Weights of a small transformer language model: 3.45M parameters.
Each number is 500 + 25 x the weight over its row's rms, rounded and kept within 0 to 999. Layers, rows and columns count from 0. Numbers have three digits each. The size before them is the row's rms in percent of the matrix's.

# q: layer 2 attention query, 192x96, rms 0.056, rows 186-191, columns 0-95
# k: layer 2 attention key, 192x96, rms 0.056, rows 186-191, columns 0-95
# v: layer 2 attention value, 192x96, rms 0.0563, rows 160-191, columns 0-95
# o: layer 2 attention output (transposed), 192x96, rms 0.0696, rows 160-191, columns 0-95
# up: layer 2 MLP up, 384x96, rms 0.0802, rows 0-30, columns 0-95
# down: layer 2 MLP down (transposed), 384x96, rms 0.0802, rows 0-30, columns 0-95
q186 104:537507501486485500457534482434488505475507544510518487456454481489497549515495518530507537499514479529514489530530514476465515476471475481476544455467545487463516489490494473473487505498544485519475539512499489467535499475559490492483510497496530498489536513503513518508522535485512513479
k186 091:525485489489495462496545455433453504485528515512517500464460478490509465512520496498459529492498510539530520506479532518549519481509516488498525435468522483501511502516542502486461522461482482507512562484494509494523492483510490518512515479525483505488500511520497531490493494501523526431
q187 116:526486509496487469463457530515488449516504476511492515479467499493563495475478526500488540511464541497511487520520482492484498575518463484534502498490520513469530465503511510546490497525515472496453469470523453498485507499485512471494528504472513461509500493476523496520506548506473490451
k187 098:511454504528486486442474470519513500498545470509471514439497486455501473494514501534499539533487538506495492451509475493485495532532508495527533475468535536459483509518498512531473506492482489521467501466477480540484499505499494458507526493539508459488505543489501510493537507500506474448
q188 098:516543495469504513502522472501452518483530503494498482532483542464452513462483494515490524500500474461439485476507440488534547491516494495470536479491464488511518501484487483434512494498486517523486543483502533505526520477523494519513557506519520480494519515533480496484484555508504481499
k188 090:511535528441505494559530487479432514524509523501515513538519494500444483518474491502470459493470476518435551506509492536505532495500489491466514504504491435527484511502530507493515510468459483487488550510478511512484520495504503492521513496505505471507512496529477512484498533519488545494
q189 114:505510525499512462526469517496491475478490474486509513537504523441547498418493495458495472511502503468492483504511490506536476499479519455480529518497520493481519527561464492558481521492509482497506500487502509518501504529462461509517489491448527491479486473487525510455488506530505551500
k189 102:498494550503495496499485486517492510443497489454524468511521506496520513452535501492513480463530505514456457453505492504471447477478518488477524501500547499457466528542472500523490502488482501515528509501516500500483513480485501499453502476527549458546496515514513506454498491443504526521
q190 108:533518503479532477494493489463546511515497484461535521517513523453501529528505462485557490509506498467476476503555457517473492489488506477522511521478514491482531477522522530495465538486526518436512533512479531471466529515466536533538522481468505510516516488513482528469507516516508499482
k190 098:503477506490526493499463504496535514480474498493545503521502516457509509548526521515526440522499474471504492509468473539533510501453536490491514480445505495469529457496520533497436496477516504468517537492435518475446488481525480503516507480504514484516511473494492540508506483484509478519
q191 116:465484475486477510487492514434478469519492466497517506489497470486486492456489500497511520442474486495517521569454471506523494529500512536513459491481527495510522469563463454495479482532514488479478477492500484484542540540498493500497479500527477510476545483532475508500520525505502511482
k191 112:452518505505487480512515510503505455460481493485479520495495463521514456483487523536498495486505478486506540540497490488538498476466504539492517501442479492479497479488488453499496478497508489484474470469499464503477524532488499491501488514508485419439522482482492523510499538536466529442
v160 096:488507474480495554499522487523582480492521514491530492488490481499519456491497480501497515528515506527480505524501527505482482532510459506486489459548499548458483529514516459444480510478509494482485479578473504499488491499511505500470535533496534527511489500498505485472492478548464490479
o160 096:489546481521514518519484531512458494487478498517523510492544535531485511523495478520505460489508503471525485546499495504479517470490547521511487558481477503500473536509487493501487503481496513499480559475529509532508466486482469489459461524472456484471507458510495536553479555515531502523
v161 084:479518489511527533530478478524511534523522493484500525489480526504515456552506487500492497499504498583521526540514522484452518458516498444517481523473516517496480480526486457493468494471493500466521508532517513495476500507487488457499485534474501534512502529512528515462511529498509554545
o161 099:470559494494482494502477515477516484532501491518516491495540552467492497500459485492476501546491519503470475505471453530518459507515516505489467485521488497518478529501438484505540522467473479465564493523477528528482505497513520490493500537498495511458519488523500451484455501521477536525
v162 095:510477520522457485551486517529498533479445521486511500495467526528494525467500509501479506486491515481487488519489513526504484532528539469506476483513522515520481519548513479526517500476528462502556505471548498490470510461511454496515525486478519505493480578488470512530517480454503468496
o162 091:494471459493547483488515500480485508515526464498504471468475476504551478488486489490462521505494505537477504550461491529489464510519498474499489475552506520477497514524490522490450482488533505522488492521494509511519501523556502498531488463507472508448513509524506529522553500513491423470
v163 075:487481498519476498482485547493510523509535487473507503485493510508497530478507492509474511538490489480538477495478485545528531497476488506478504483440503475530484482475505488473481491501576476506548445546541513477501515511499549460475522462485476519522497522535467498546497516507508532534
o163 089:526504513505500487492501485508531532511521444463531491479489492515509509507465452479472513475504483471467512502516501511469514515537485501497496466516517525493542509539503510493482465510509485529498484535463526491568546517557499490477469466491491561460527467513547538523511489481486482496
v164 088:517482525498483465537468481538530543483480479460528508483514529520492509472522513550496496534475483498548471501486565496489494568502527480528470468507492509509532499472491470527525502526524500496533504455528503500498484508520469493499508482497515522507500533519458451517506447505524479519
o164 111:475516478510500483488444512475477458505510494488477450481515491500534499494507454509477519481494516555512465483493466490448523500482503504523494465492463447499497502505483523510463488506501504542491476537458526556526490511492512515530487482488450521512470477499495504468507498501443444476
v165 079:503505494494515506510507511421530460558525495515462499491484491485486541552504516512457507550513503512492523511516544506489505491471528536508506531503486498501478491527466550477505514506533478436488492532508499465523514487501517497538493485522461524525485501542505520509505443489497524522
o165 087:491461527492523496518511539494528503509554482491486491522552528485470534521480528516503530459518507526523466474504548499558508494502475504562485489473512499521474442460522504504535488523493482494519514488508488474510518501502506484511542510485527505546490528506509465499431502508473530496
v166 090:484490511508517514540482482483504492540514519480470509471525520473505499551474464463464483521542512534499534485506538491522502521503489568519501538484513527494501521489487497489518541521435529505460472513485449499522484489497538512501489479509467507501513485494513450481509437541514501502
o166 078:497518463521485508502486495473528516485513505522502538545555514507466517505533504535523491499487504498530495536516500487513511502495496496502490518444476464492477466509508520524559532514487488491527510491504487492472499544465526517487583515473478479553479518493504446483467538535489534508
v167 104:498462469501521510500483513469507498552496485497489508481514532457489484480490487479493497506493527496486476522525536541470489525520497502519504503514541540502497536457486486525491566506507519488457459491439499483531510521496540497542467485443511500491516484515522454468504453537484502467
o167 094:472532485513471524523488505501487509481506537528510526515523488538480512492544511529493506482521504497531484493505480535504501447474534491476471540442481459495520471455491477504558488525487498523499511483501497477463499490515491475480531501492468466575470505480445495506476489544488508478
v168 097:495486506472492496483501495497484473507477546498511511543510458509549522488496503539488527475455473502516459494524476508474506551469512547492518450455502444517513488461472505484495499516508510501452454526524522470480493471503510530542487433509472511494492506513491535482496514517491495468
o168 103:502477498530508530521515524517465500540518510494491528514457492511470540502500509514530529442510480491519488506565503492489563525488488519544475501513522512464514506494533487491538460512518534519462493496516494475529524523494488460461481463502528504535491528555519495505539526538504507489
v169 103:494483508530508526490531524533457518549509508482486508483488519471541510485504520493469499488442516472502523465513516586511556544476512504526509528522523521532463528488504475490526489517524501529549471495500519498492493487511481510484523492466510501542478530479492445508512499516527527483
o169 107:519512505584476510496462480461493498486521485514500518498480519524522512515494488519473537554528507525506468489511499515495503479513516526507499551494497449463523496518520465512508464522529511521523535491473544492532499477506485495489535524495473558508494531519523564539502526467504489489
v170 093:494553490532520528523502529504517530500468511482494491531491506433483482520519478514514525499523511501523484476480511452538557511530514526516499488492502492529520518493467531476529519478473549536504491497513489509505504488483540473516505506528462526499515480483518480475538519552477422509
o170 098:484483475514488515502479462493520485496498483508455557495460504509468515470491485518515519472514500535521481498506507532570556501535457489521482500445496452520511501517466488504519480494527457503514566531481471505505467502489514522476494484486521506516520487513483479457490521498450534505
v171 098:503492552534428517480491499513493499498497482507484493450493481533461507494495534500519474516494518494528490500512480496519488495464529507498511460466493438528498514468476492466490489582454508470550417484501495513505475496479471503503525474496511488490524491511485495491489529504500524496
o171 101:498496489489491490480502510493493461504480499480483499512550513511491520466509500522530507489527509539488463498535513475479535525441478547535531444514464506448505495516509540497504462531510511493498508570522517485528515501505537501506517473482537523497474495495568507505489476497463531460
v172 084:491496510515490524478488476491490458480419501456478493543498528494488502496484502507500523524535535486478459484477488481491525475496533537471512530510487475487517529485483504495531509480456505525503483544483551509471524498528480505458525541503552520500494483505504461474541481514497439485
o172 084:528511484509492519481486490516553465520477491478465528500468468505471500507502465527540507507512506516500523528466473481537568493544502522505488519492504446461475490533499505519483490461513520542497498546494490519519500515511455495483458493496526471545518489517492535461501550503489538528
v173 090:494542533499541496474494550500490470534544528512513512497499477483467498472491484508512460463518469492519528461505524462445501502508517530488486491556533442543495481538502537515511495503492484507487514490528510519498511517502537482487510468539480444452500498507503528516515502480482522538
o173 091:503493507502522524478515446531479519494518455512508459501474510486507522498467486476498513521530527518481521496523536511501464529482524488482512590533509555532528487535481506486483511508543463524479513528487507503489502485494517480490523519482532551438518522504500469516501463481500469513
v174 094:511508493483489441468480568524480531507475500501478467502479469482487493435524493493500513505490496529549503487459490495514533519479438514468549521479491447498498517530489499477502533475530486522493493490506503522542470488482507536534495476503473562503489482512503504480476515489479493529
o174 099:491511514464539484531518459530497506458433503500525488516504510499502500486473504486477442470475476506487494472492507493489548523501498528445484504511508521543544498526479488511509485568513478545489511485523511504485519545460513519494504492505546548478491487471524489519538482485488468498
v175 104:509510508491494483530509540504480476479441532464483488512484507514513522510492510510475506474502573494533474492517463551490527518506500495490498499500537530527511515447483539458537527507528465500476457514547525492503496469510477446559461475483493496511499516487499509506481456487487488493
o175 097:490469542515506516533518445521510519488508511482504466480497446526443495494507510497493516507505478520477466530503514515514483539531491515504483442495545500504491494526492482500524501538497521529488489481581511465482510542522514441483494467516538510504466532466488511494515483524507498463
v176 086:516512505494577489451517491444487463518520546522490532523502499523513498532484492490479502479455482534462503486491480524488485461515496525470500531463510463488461480483561528501511491453510512489540469451489499506486497490509521520522531486496493477498478489513509481534491523518530497455
o176 102:525485505486471492480522525458531531535517489498505519513500479480487463515474536508511557529493492464460521458525541530540481486486484521488512544503525495504493510469537473551505481479486490464493516478493485503503494469506484539484534507531489471542491540485515509483550485457551514481
v177 090:507514518535446497496499480491486552506518501489496445469515490503495487533523481498497486487503514494495502511455518530512498518457458593509485515457514494515518480527503488489506479556462505516533496523515512505538524493481465490489509486499488517535490510498475515475507553525484440464
o177 097:500493501501509467526522490460529498494489512467534518472487504481451488502500487474535480504500503530514454509505511472519531507494479524520502424505457508449510480501504507538487523533563534476522474530494469550494469517501515518513525486509535535495549495501536485485485546500481528481
v178 091:484482515513496528494514483454490501505521473508451526495492540482542500521485489482480513515458516469511560471508513518515494449451513552472518515447522472506481504497472505495499493497477523458484461513512497489500513535491546515503526477515461498546466481529530518472477537544495517500
o178 091:519493493508497502500519512485556545521544493490495534531465492517469519526524545492536463496486487478529494495484501481492510495490480531501512475480519492535472460477483463498547487487496511457537499487489486485502534521455512477505557513501516522500527505538506472557499554459502538531
v179 078:514535506531491475543460507468510559473513522536520485458529495494512478488464506501517489480483489469488445454474487505481483534481499450498520514554486532514502509474532497553530471495540493520528534478487522507520504496477533476480500484505504475552476523473481477519504485492495466500
o179 085:511498500507522457496493488511487534480502502465533501483483521488560501493540463487505535500508522560484460458499530460508505477477468468510513543531474471490502475531515521495448462517491505525491506500480532556527498525503525535502484489482507530502508489472492503483499520474486430462
v180 093:502482488504468475533487508517536502513486525504495504433506503503486468505504517512500478534506534505517518522519530562512509457525527464492513515485525513513465524507455454470483518556503486473563454471522488490497512483493479494502501492474491503554494585498497505524493512499496484499
o180 090:452459483465497488489494530504523522476531476508502467510537481547486452504513525474485508532524501578492488537476492499538466509486458497514484467514484520479474502492487516477523499514486490473481477536508507489484498530548565509500526484507486536503519480496531492514474483520497513438
v181 097:486471527497452534458494508526492523549524491484519541522480477483512484505534497554497473529455489554524476507522466513499516556470494486486500473435479502524546498493506494505531498512529499502489473527532481472525491489488503523492504467455497520486484522510524527484513514526515543529
o181 096:503499494486503486463513512471461506493528484482499485517456485487482522497492524468496477474463478485477505523520428537483559551501470525537463452513500540488507492509543500492538515507513542501517485531477503466528495475493525499514499512508513521553505515519522501507499506548439510521
v182 094:489539499512527566493477491519575475492505500511490500536515497484482463518496497478493508523526537496480489501476497522468488526477461532498490496546480464504501499501443531473537542466462512488484496518488501545496497512513522476523505526475500488479517475469505425472487475527517490483
o182 096:492498456482515514487472476477523490488448521541520507524530508544469524499439490538528496532474491502534472536482504490540488487514507525525500559454494486521503491496471515527493517494505508498456520542489476473546482508462500496477518509536546458511525489481519512459473511492499508523
v183 095:500467505501506512485483530509490524538529465530481523476485546489497488502511475508480468523473526492470515492450498516450508525511470461466457477482510536485504518487526506516497494456552481468506546525468494491538516524486515508478475495452472530478463502470526482509463477476490470542
o183 095:536503530498486514470473463492514522487520469517530484480497474463502497533489479492472474547485484453509518488462469482468474488521527483459468524511514568525498488503449461510485532491498514530491486500485500517522514494502516488501493533529523533497523481474494525528512488518511444574
v184 089:478515529555517494509511508451512506451493482503463466478505473478487460543507512480472494495538515497526553463489522498511491450528510496485487547524518475500506548505472474479455526508490495512495491498482521539477505516506532530486501562495497507539505504473520477460497560506516504507
o184 098:498504506481468505474466476491519508500495465515472523499483538535515489520495476493468508527534513523523496489444508517565482511510502471450533527516493517522474470512460548513485499512508461517490524517539525505518522487498494494527530501461507506450529480517533493523481541434521485459
v185 085:472493504504518505512438506518453494503452475515484525499513524480494513475491531479518503536445474485476498515467531509465479542510488483433516487487531480518517537494482466530544502482484489519502497477501491511506510508480552525499490484483491448466500485527529512533508477556488459522
o185 083:546550475493506502493479484472493493523482471511502472512519484500507504470496486550488483510529511522469546454537485520473505485490541525491500521497510510487539454523477539456534437510450507524447468518470496490515529527521472489464487539510523497484520507504494508518545488495493488518
v186 095:481522501476482510468464504496503508471502538464494496541502416503484471484520498471514540491498476502493503476471520498488481461505487460495505514510465504500446502496461547458506514485553506520468576491501497517463511509514485487476501554521516513485494507473519511522493486464502465484
o186 100:526518533476494445531469486537514493487488459496537529517482522545481490509449455478453502504576493510524493481485501518570497492535474499501512480517499465524534556496518538487487503498472487485483475474501541491501452499475516491513496477514531482495511498525474487513510503495497500490
v187 080:480455548515532494518504511533497534496539506500504440480527519501455498512460528484506477494525490524523530525506529520492501461515560490534513517481483458484472492506450485486482482516514486504529472450501507523458485521476468523523486525477512483524495508494489494489492499520516575526
o187 081:506513499504485480466471527450454491494513486525495510500520529500525511510483519479472534544486485518499460476479521513503516510488471472527524482559501496478504431464518545508498507471468507490529513557535555509530526472519502509521528496516483492500498518481548505471464499484483489453
v188 095:496508494464456511510511476475515434514513480504490548535478489504534500495487486495505502460491521488461491540492456532467501474469512569473493486490494515473493473503534491501462523493499513503507430572508509493473522518490506495485526526492483510501501464529485499494506499533510555477
o188 085:498519497502471527491501528518509508505496510473497526494497488543469516508491556523515463518522474396523544509526454461515485480497522550508488486470513535462467530494521470515500494473506499475529529491541471482533494477503479465499478484507518513468494526503486533523506507498513538491
v189 092:521519463505504516540515483513484481496460519484509479531461516472473482481523492494499486474493465495487518491493528450476495519522485441549513515533545544472480529520501473472520534476500482508482517457505500511523525490525451529465454565467481490497494508477476497479527495495492463507
o189 107:506530482500502497532491503504459511495488493519486505508512518490495476488563497515524509551507526507510537523483472553488461485496533502483479518504480453526529545498491481491502538488485477493523548472536506495451463493518468473525489532502458496524495471530470540521506530563463481505
v190 092:517488507483520514493494517545477544489520519487521465550527476510466545502478490487550476474506466486486471519514531484482491544472529517512511483487540452496499450482518521472497482536469507503526532516508537522431489525487523522531539468510506475530503498533490508493524474515480517494
o190 085:503504486552558496518501493482461462540523506511493515496525545505494479489488481505491552504501501482521458489534554479475500545472487555503483485524512463469506473481542527484513472496504509492484557508483494515529523496509481499481496499510483531493469513451472477455481500496466543479
v191 094:506477482479535528515474509559485534519508464513556444496511506528483514461523503494519501507530512537496459511493468509523545503494470465546485500498446525507535494478444500524504517553482515519523490462524468524501479502499521510493494530473532508499547485465510491493485477509522503513
o191 102:484485489496462512521481508503511484471475508502470524496498479469487493464525503457499456491453507492488487540495481504473501479493492526515492448507477468491556504498512490518461524458522536526516503516499541466531456513494501501513511478528496450548490507465492468433505478492485563512
up0 097:543498516507422471505496481531537509500508493475475483503474512502484459521511461487522481510529545520492518502495501431527494459527512452490516469480493548487465500482525477504506490493488487501484519547478456489537507493476517489487556489520517490486467493499472542519478488520523499535
down0 097:505489499506512493528494531481453504482532462438492444513506510508497500497488534524463514503482503494499507497529495460483481490527499505496451548468491552522457490482480516500530488482523485503467481484482438482527498456511532509460537505463518513494484532508521477511438505467480484503
up1 099:531487505494505487496502496506501485515538448447475516519523484561448469499491495478517507513508528504457477534545484493462488476476528528522509526519520521481548522519465508470518534528501476488473519480488518478492546488484454534474532466490472509460466519490507458514501508475483517509
down1 098:486546529485506518540493541543479502509483510487518430513506491522510527519490517499472564508499521484459538497502532453495451512446474488507471523516507494497448525513455500541482488471508480512495513476541512466489479522491503505476516520510477507505518473514534500472482492499515513551
up2 106:480478501535490507477503526556501502473505498508497474516490506492490481480540493488502480462478518498538461500470516409501547515515512506484513448499546514486524514478495454478525500514522475490494532457521487478499481485465458543518534468500500490493500452493536466500481532512529515502
down2 102:489493473501530486536539527490504484526514511466510505506479516502458512492442520501524497476454502512504547477504484503508498522511491472483505433502460493481503484437520551486502503521446431504467498508485476501521505487494545526480465507515474485518514515472476481517468494521460479523
up3 094:509498513543473495505486514511496512509493493527553539494509493497513530470500472480500522496458517509498530505490508496475484470515500512468522496497512544504531578494450473505477443479455457504505527507510494410513526486513493450506546502496492483456494512501499502462515487494509477505
down3 096:528459528492546554459539498519488528497523507507530485483533534493488473482536481500474501495525507471516507491524445521465523536568533494467519475512512476536471505498530493546505484514469496496514495520502509483495500484479560544481487519486475495496475521533513465482474500495494514471
up4 096:524484494530522521439471521507453490497518477470473479524536463482525495469527511509510497492492516452470528503472479477504557495509542506493481539483502486475511523473489530512518505493507474530483501536532538494531516491473530482472511538517459461495520462511525503519537536489498509554
down4 099:503489500496513512500501481494524500478487505499485491475499534514460468508510510521508465514502447478525519467517469551502452504487548522519499527489459473519468480536487522521496515490501477474498473515556446473525468460482469517491495505487493567505501537509503491564496455540513493501
up5 107:517510511496487552470437538516502501468501507495549500536510529479494474466523535483517524484477492507506517488525508520522488516528525484492475467454501503510499509505490493476466556480541472493526491507471519440512423509467503522491482471500525497489455510474526470499477517493529516481
down5 107:520473515505498493491487518507495485561513495479473576469457485569472515499526477510484497491526492502486519537470509495462509475495521499467554503520489504528505538526476561513449495500523492486481495477524469517509495502519481499500487510543544491497523481485508496519500492514549459533
up6 101:563518550513513521499476510547518473486526460443476474548477481508501493482509502544510508525487475528492483547520472523505459491523512454482500513496497499477518502482514500519465527450530491526492506518477503513516479514484491467509501517480536484511547516491484500531472479488530438519
down6 100:529503539497528520512515513543457499487518502516540471499447529512471478518527523477516470470515511540483478528564455478492461485528486514507482523478521510499477500504509478511485519511526534499534560495498498511499497510498549476454464497552500498548531501466489501520481500490533512504
up7 101:478477476519491489523479557498505494510487489524469511486470418522501500452484509511506510474454492495477544483511476490491475518525538480511501487467490488538483508531488448494457508487520491567491521465491472537488482516473483508487521530521549524466474524492529504495491528493500500534
down7 100:510525527497505495535507473484510503489522438486497481540492512525534466512510519515509538504508478490491484588546530476510527532479487525478516530508476527480511504480479537489488526508509483478477497489464503483447479529498485479453507491483504463470464468519482500564507531508497506476
up8 101:555488479495478487488497492514534539510530517438538513504500521481502531522521529490442513490481571495500516505505515472508509482537525518508495472490501477500514496517534490511522459449489499477467516516517487511497504558532529495452495527459511508523478479487474474515478471509514459536
down8 101:495504499506517468500517454504502517524529504510512517485514495501482482491487505536506496482475496545476505485488532450507526540529527501519528481510466460429569559489521456543512504510496506493458511533504458550460481520496502495500485503491485497522464520466499500500460477462511503501
up9 092:489509494498489539481484531522461520471523504477484489499543540551521519506468492480530490470455468472500510484488507513505517527493522477503590446490507504472500517500476485494450492511443513473522473480494460472525520489472488504521501491501488516521527519521543507451501484515492473521
down9 092:500469536460516531517495483530498513510524541518507501459520494453438529494503486494560501508475498505479517507506481505472544453494522512527494489510473481496517528525505559495490490523474514491495541479474473500506509534535519474485541508472478503534512529549462500480474470503523457477
up10 096:510504521503482486484469489491497449515496487481517514489577519500492548525486465503511525488498539522491538545514505489462471514496476525504464476488487473539470489472511503506518508535448542485464500514472479448518485494496485513483454484527502505526470463527534481516473524477544520490
down10 101:528506515484469511474504447544504511494513503475506512494500469480517508516531484531505478541456499496533492507478508503447559509527476493486490488483462498527491494498497532498459489519518471500480464486514470533523489544535463491546505459487516514455524470501540491448470483532538511515
up11 103:493522481490477470526507530521505510455512513490526517506477521504510539480443501507552530509515499505482498456526505467478543509512522468503486510460518509521570506523524512504493464489451554454481499529518551513495493506474468492484459517502467517485526486505525529495487477505543495529
down11 103:501510495486478514526508486526463448514511513501503553485512471492472519439500464515511518511471462485516477480488485502485496488498498532467511486476521490491505539495567533545477493493549463518469533488511572504519513534516470485491503506497450487510485490491519491503490498519550455513
up12 097:496471537514500473491504523527453475483435491466490504476495482527497493512505487538534484512454503489502493535508530454508490523520494542452546454467535533489465490501513466523487508498510495475514500531496536508522527472501522496480538512459489471455543497502510509520480508545483465512
down12 100:517481523517481484476467497506522457500519497507482535474489499535486493468513490500460502559491494479516482543467509482457492474514516525455487516464529503471466508515476482478485549517489475518481501510527549532523501496514491492522516517474465464473554480493522468472498523536522441468
up13 096:513493533468475523548498482526487466475469457526549474518484495493520496481484494465487513525488528492494509496495525496481511480518523454497556492534529490476477476498520513512532524504480502501513478524495487496504523547529444458508492505516524506458445496569531476488488460463481496498
down13 093:517535494468501513481506506468514490502503499485456463509484514520465545524524467465555473507510436536500511505512441483577512528484485471475477526494460533510502516509493509478517472480496490487517536454481506496455458514496516522497471476519494477499503520486487513494546516507478512507
up14 088:511540516506480498505479502491510479518460484492506466525510493518544488521534476529540515500506475455442489524499506494485497478480475520455545449472496475471560484451485499456519522463501485537522478510510483482488494512467526540510500443506509490519472497530535531475505516477515506507
down14 092:510498481518517493530518486497549472525539522489528500475509492566551482507528530518492471507507472518486476517532511523501485516485541536510504490492470458496498516512568485503510502536530482492501467494484533507481506522512484499502493502509477491476421479450477528521556489494534523504
up15 103:531473538512537496484507516533508521484512499472488499487533472498522503460518495469485503455493520513518499517503558487493482497530488460482553485532527474491540499438483458471543467482446492508505488471505512507515473474491516500494529499527515486500494497507539469532426510494485494533
down15 099:533427468520516480514436527507498455506493529461453487513516501488509496528512516451521504471486442503452492482496504539510473529509500525502530513466515523513467483544504513525484509482472533519491550526503499496496507496492474509489554522489512516511527461490497485472475501477498524510
up16 101:558511496543484449487494517512462486450470512502497474486498533512555473490542492507528468512480511520488515545511493478487531536567480495475555521507499504545497507520544495512497477491514486520477509504500489509474485499452476506493482548521510500507477500531532484456472486494483504532
down16 105:526477490544542524491478496470488471484482487539512502498518501505499495530475481506511506537539475532493515523510530514497433535494494483553523467486558530514493528490485488510456531500525492500505465519463497488473508473454484513525524526487505494460478535474467498480482511524543480547
up17 095:459507497492526483515525553529539522533466496495493462499529481519501509551545473456522531498475524463503526536503502477504513532486488506502490515486478501506515512481526462537502479496459519435505492497515500505517472477502476512529497496517562528511503548554459526521488522500526493486
down17 093:521506509495522471490503508516504464483488510535509485531532490485518521508516526461518514531526536549506431497506516532494481461530485492520573497514539483494477495483516500490489516503536528484502511556486446469515530482461461492524522508533481471449508523471500496492498516535506469495
up18 094:496462474535518511503467494484471522529485520498491520473501501479508470546522461530469544500492475466520488517540457489434473514545493518528529475541468511528516526530509454510528548529495469436510500495468553474497518506518482512481508495516487505516499488488493504493527502496501499481
down18 096:509513509455479504465480506498492511496475530490501485498477426511543510509530530466478491526468494522465489470505490499488463467514532507528508496493499477575462500507507477476508499514495562496495492475493497440501455500501484481474493468525481523496516496510540568509518453504509489508
up19 101:500534498517468480536499516482462516501477518445468461485540502496490486497485540484543499536517494507503505504535483497522520472475463534540537477505483448542533495513499529476466525546480523468509473481482488478485497545453522475460521510468500492523466503527510525492505501535527496505
down19 102:472492489483497495517495494502474507508553517442516523503469507474487488487463481495559502522494545511525493548477511508482482498536504581484517535489491496535487457492520499504510507496533472512474511473502555483542467515508505526469509487497494481475536510503513517480549477482513452535
up20 096:535488523498492493496484521490508484417430485511457507457526515526472486438488503527514499535509504512504483498507489506477538469497471457508540495460476476487526499498483539486528510493534513511483482502509527520494497500463507461486532517483495473465469506529522477470468509487517540524
down20 097:497476514497486491545498508492490530464519500454514545536473489513488558446490527492521540512523469536460443488472505483480493462497541528488504452498529483513501517455525495454477501446511515508511493501493475463468523491481488505516496476507497489529481509509502517532475483508499449476
up21 097:519495464538508489498437555535528525509480525509531486510508520484559513443527552505497484482508487467476469468519501482514551451513512519510490533516500490490483484506523485477512513495477466513480476520521549488477505506488519483475508504534505467498541512492544477518476544512478486495
down21 099:516500498491509514470513472491530500483496546490506511471540489537469466499470493472485544490499506478501526495493471538525524475570476494491530508456518473531501500489461486494480529490464524533510512504557477492481436519484491485516498464481500507514526521507495532461472527445460497496
up22 099:525494462472496510478478539523551490470520497497517477494471523527509500486543546468496551490500497523517493481485507507492481497533543511501523501526516485540466535526492501468511539506527465474504466518554510460500488510487526501507488456508495509494483496484496535500454539571511504549
down22 101:508444528483482534484486511510472518512528521501461514494532446457502532491490517480511492558483531497534501525505502521492485495510491505527493464445496498531532480508505534508449540483497539480484537467493475505468493483529466498475487503535465472474490508540532500540503500460533494498
up23 095:490485493523525500521490480468517498508471431455492525486514477483520523489501507493510473486501507460487515514501499499533468482540490471500499438482522479478498494504468535508516514561477500487480471473500536509532492468560450513492491509532489485465532528499471462480495512484492434482
down23 100:518468554531530487536454480490510479461528467512485511474492520469504483513503569509526497487505539501457493508516489506524523443520496480492525533488513494481496496466482531496484487485514514465525555479479540514462476475534514498536511470540512483520501533485466469506503501469524515485
up24 097:483501531485450549535485500516475464519509475513512508500496485495532462483459500502485521531472495447489582465492494495481479478506465485511497481484532473513491524510491531528462509450500513492489514481445493496486452485506489544481479469503522505509480528533496484501497465557499504504
down24 100:488524472474516471464515510520517466501501459476521504491486509530520536522502483530486480480512489527461556532526505528486465492448490511511516515534517513517565514497510510514460472495494469477497451525510462505504499507490511481516437512477478452481520505555512516494483522515499551485
up25 109:533502461523464489472479483481502539481550512502511525509484512533493487487535493490529559504472533547502524530501515491503497481539522504471466475454517525482510501521513506532511511529481454497496516495499532478525517507498492488466542493523508509520472495537541460469438491512459461485
down25 106:516469509492511518506518526551502534531507513487486483519496544481492516473562505517505494477517548442494501475478488486506476510529480457492511510475485505497502542517515486462504460442425511481460513502507487513531496501530500513457533501539477484499487534509497494518486516543539480492
up26 103:480534532463522511476476533547491511494519528489541509507503503511505484513465473483475438477508505479461479520540532528481508491518472561450525475530489458475529531469528499490508514462500499474486486505532487488523495549501501477464488481468500522464495521473523524507483519462492494475
down26 102:509467509541506470502455477485495493482518504503507475502513464534488470471528510460517486507550507489540536519487551502497476504467514483533452470528488451498506493507521490494517511540522532471510513501434523505517465464471513475478522461529465490473480515503524534523532499459504493509
up27 099:526497477512482487447544522540491468553419489517549480509513499536522462492493479512507507496510467460484504514503478506507530512473496523498524495480499531525469511522503482479525506536456492474484489505502505500447478508516481490457499487522489510444500497502487473533492546478499459530
down27 101:578476514509476476504524496498470508486479482508504488495514506485478522493457525477535548494498481464534505481517508535475537531561445474443506472493553493510507524525501536464476450494480501520523480546518522510477495515505494476504522484509478492521460513487522511512522511497506478487
up28 095:499510467488472494482464504516487462538522498462528526477488467538473469533506498494494497507484496467496484474488489504478470497502458495525540489520509505470501494505510514560506505483501490559452492497515489483514522481533538454499530459514486494474506453506545462511505578518529477490
down28 096:507538492472494463466456478581465506492495497485513462467505532498482475468497508504528499491495473476497469507495505451489525483483511540534487478486506503495504511523513498495535461577506501525513502482498522500534504446534504490467490503500465513452498510552497499532533478483488513521
up29 096:526444509479501493479541500491530452550501487466507487509501504497493518554513487475533516546518511477471517459504502478498499503459480490521502495521504480523501493471528509524520473543482464495508540482503499498526485491514511489472514513500526481476500572520497523487430516460553480528
down29 098:553515508514520455445475459561525493520532515485511519525518518513514493468500511483511503523493539505470505445468517464524497506554515523535499462524498500450532462486482482489474516489498448528477470487491496493523483481521505483456495498488477507508484477480526511508461515529496477521
up30 102:465496522523485505504489495512483505547542505498503499458503467492558517480497526515492515554540508503500480504576513506488470531494523483489505503473459499488493523499506525478489504506519487461456478542501477483479503506480480495470484460482525482474478516552535502502469483526461571498
down30 104:508537452480512535508555522527479491507523509519495506531531489504513462476493469482512475484520512544517530526510482484493533467520531498524532474491520473474443506491518474519466463563512489533483494533500514512492469484531521506523464485530535505455514494470476499464535482517531494509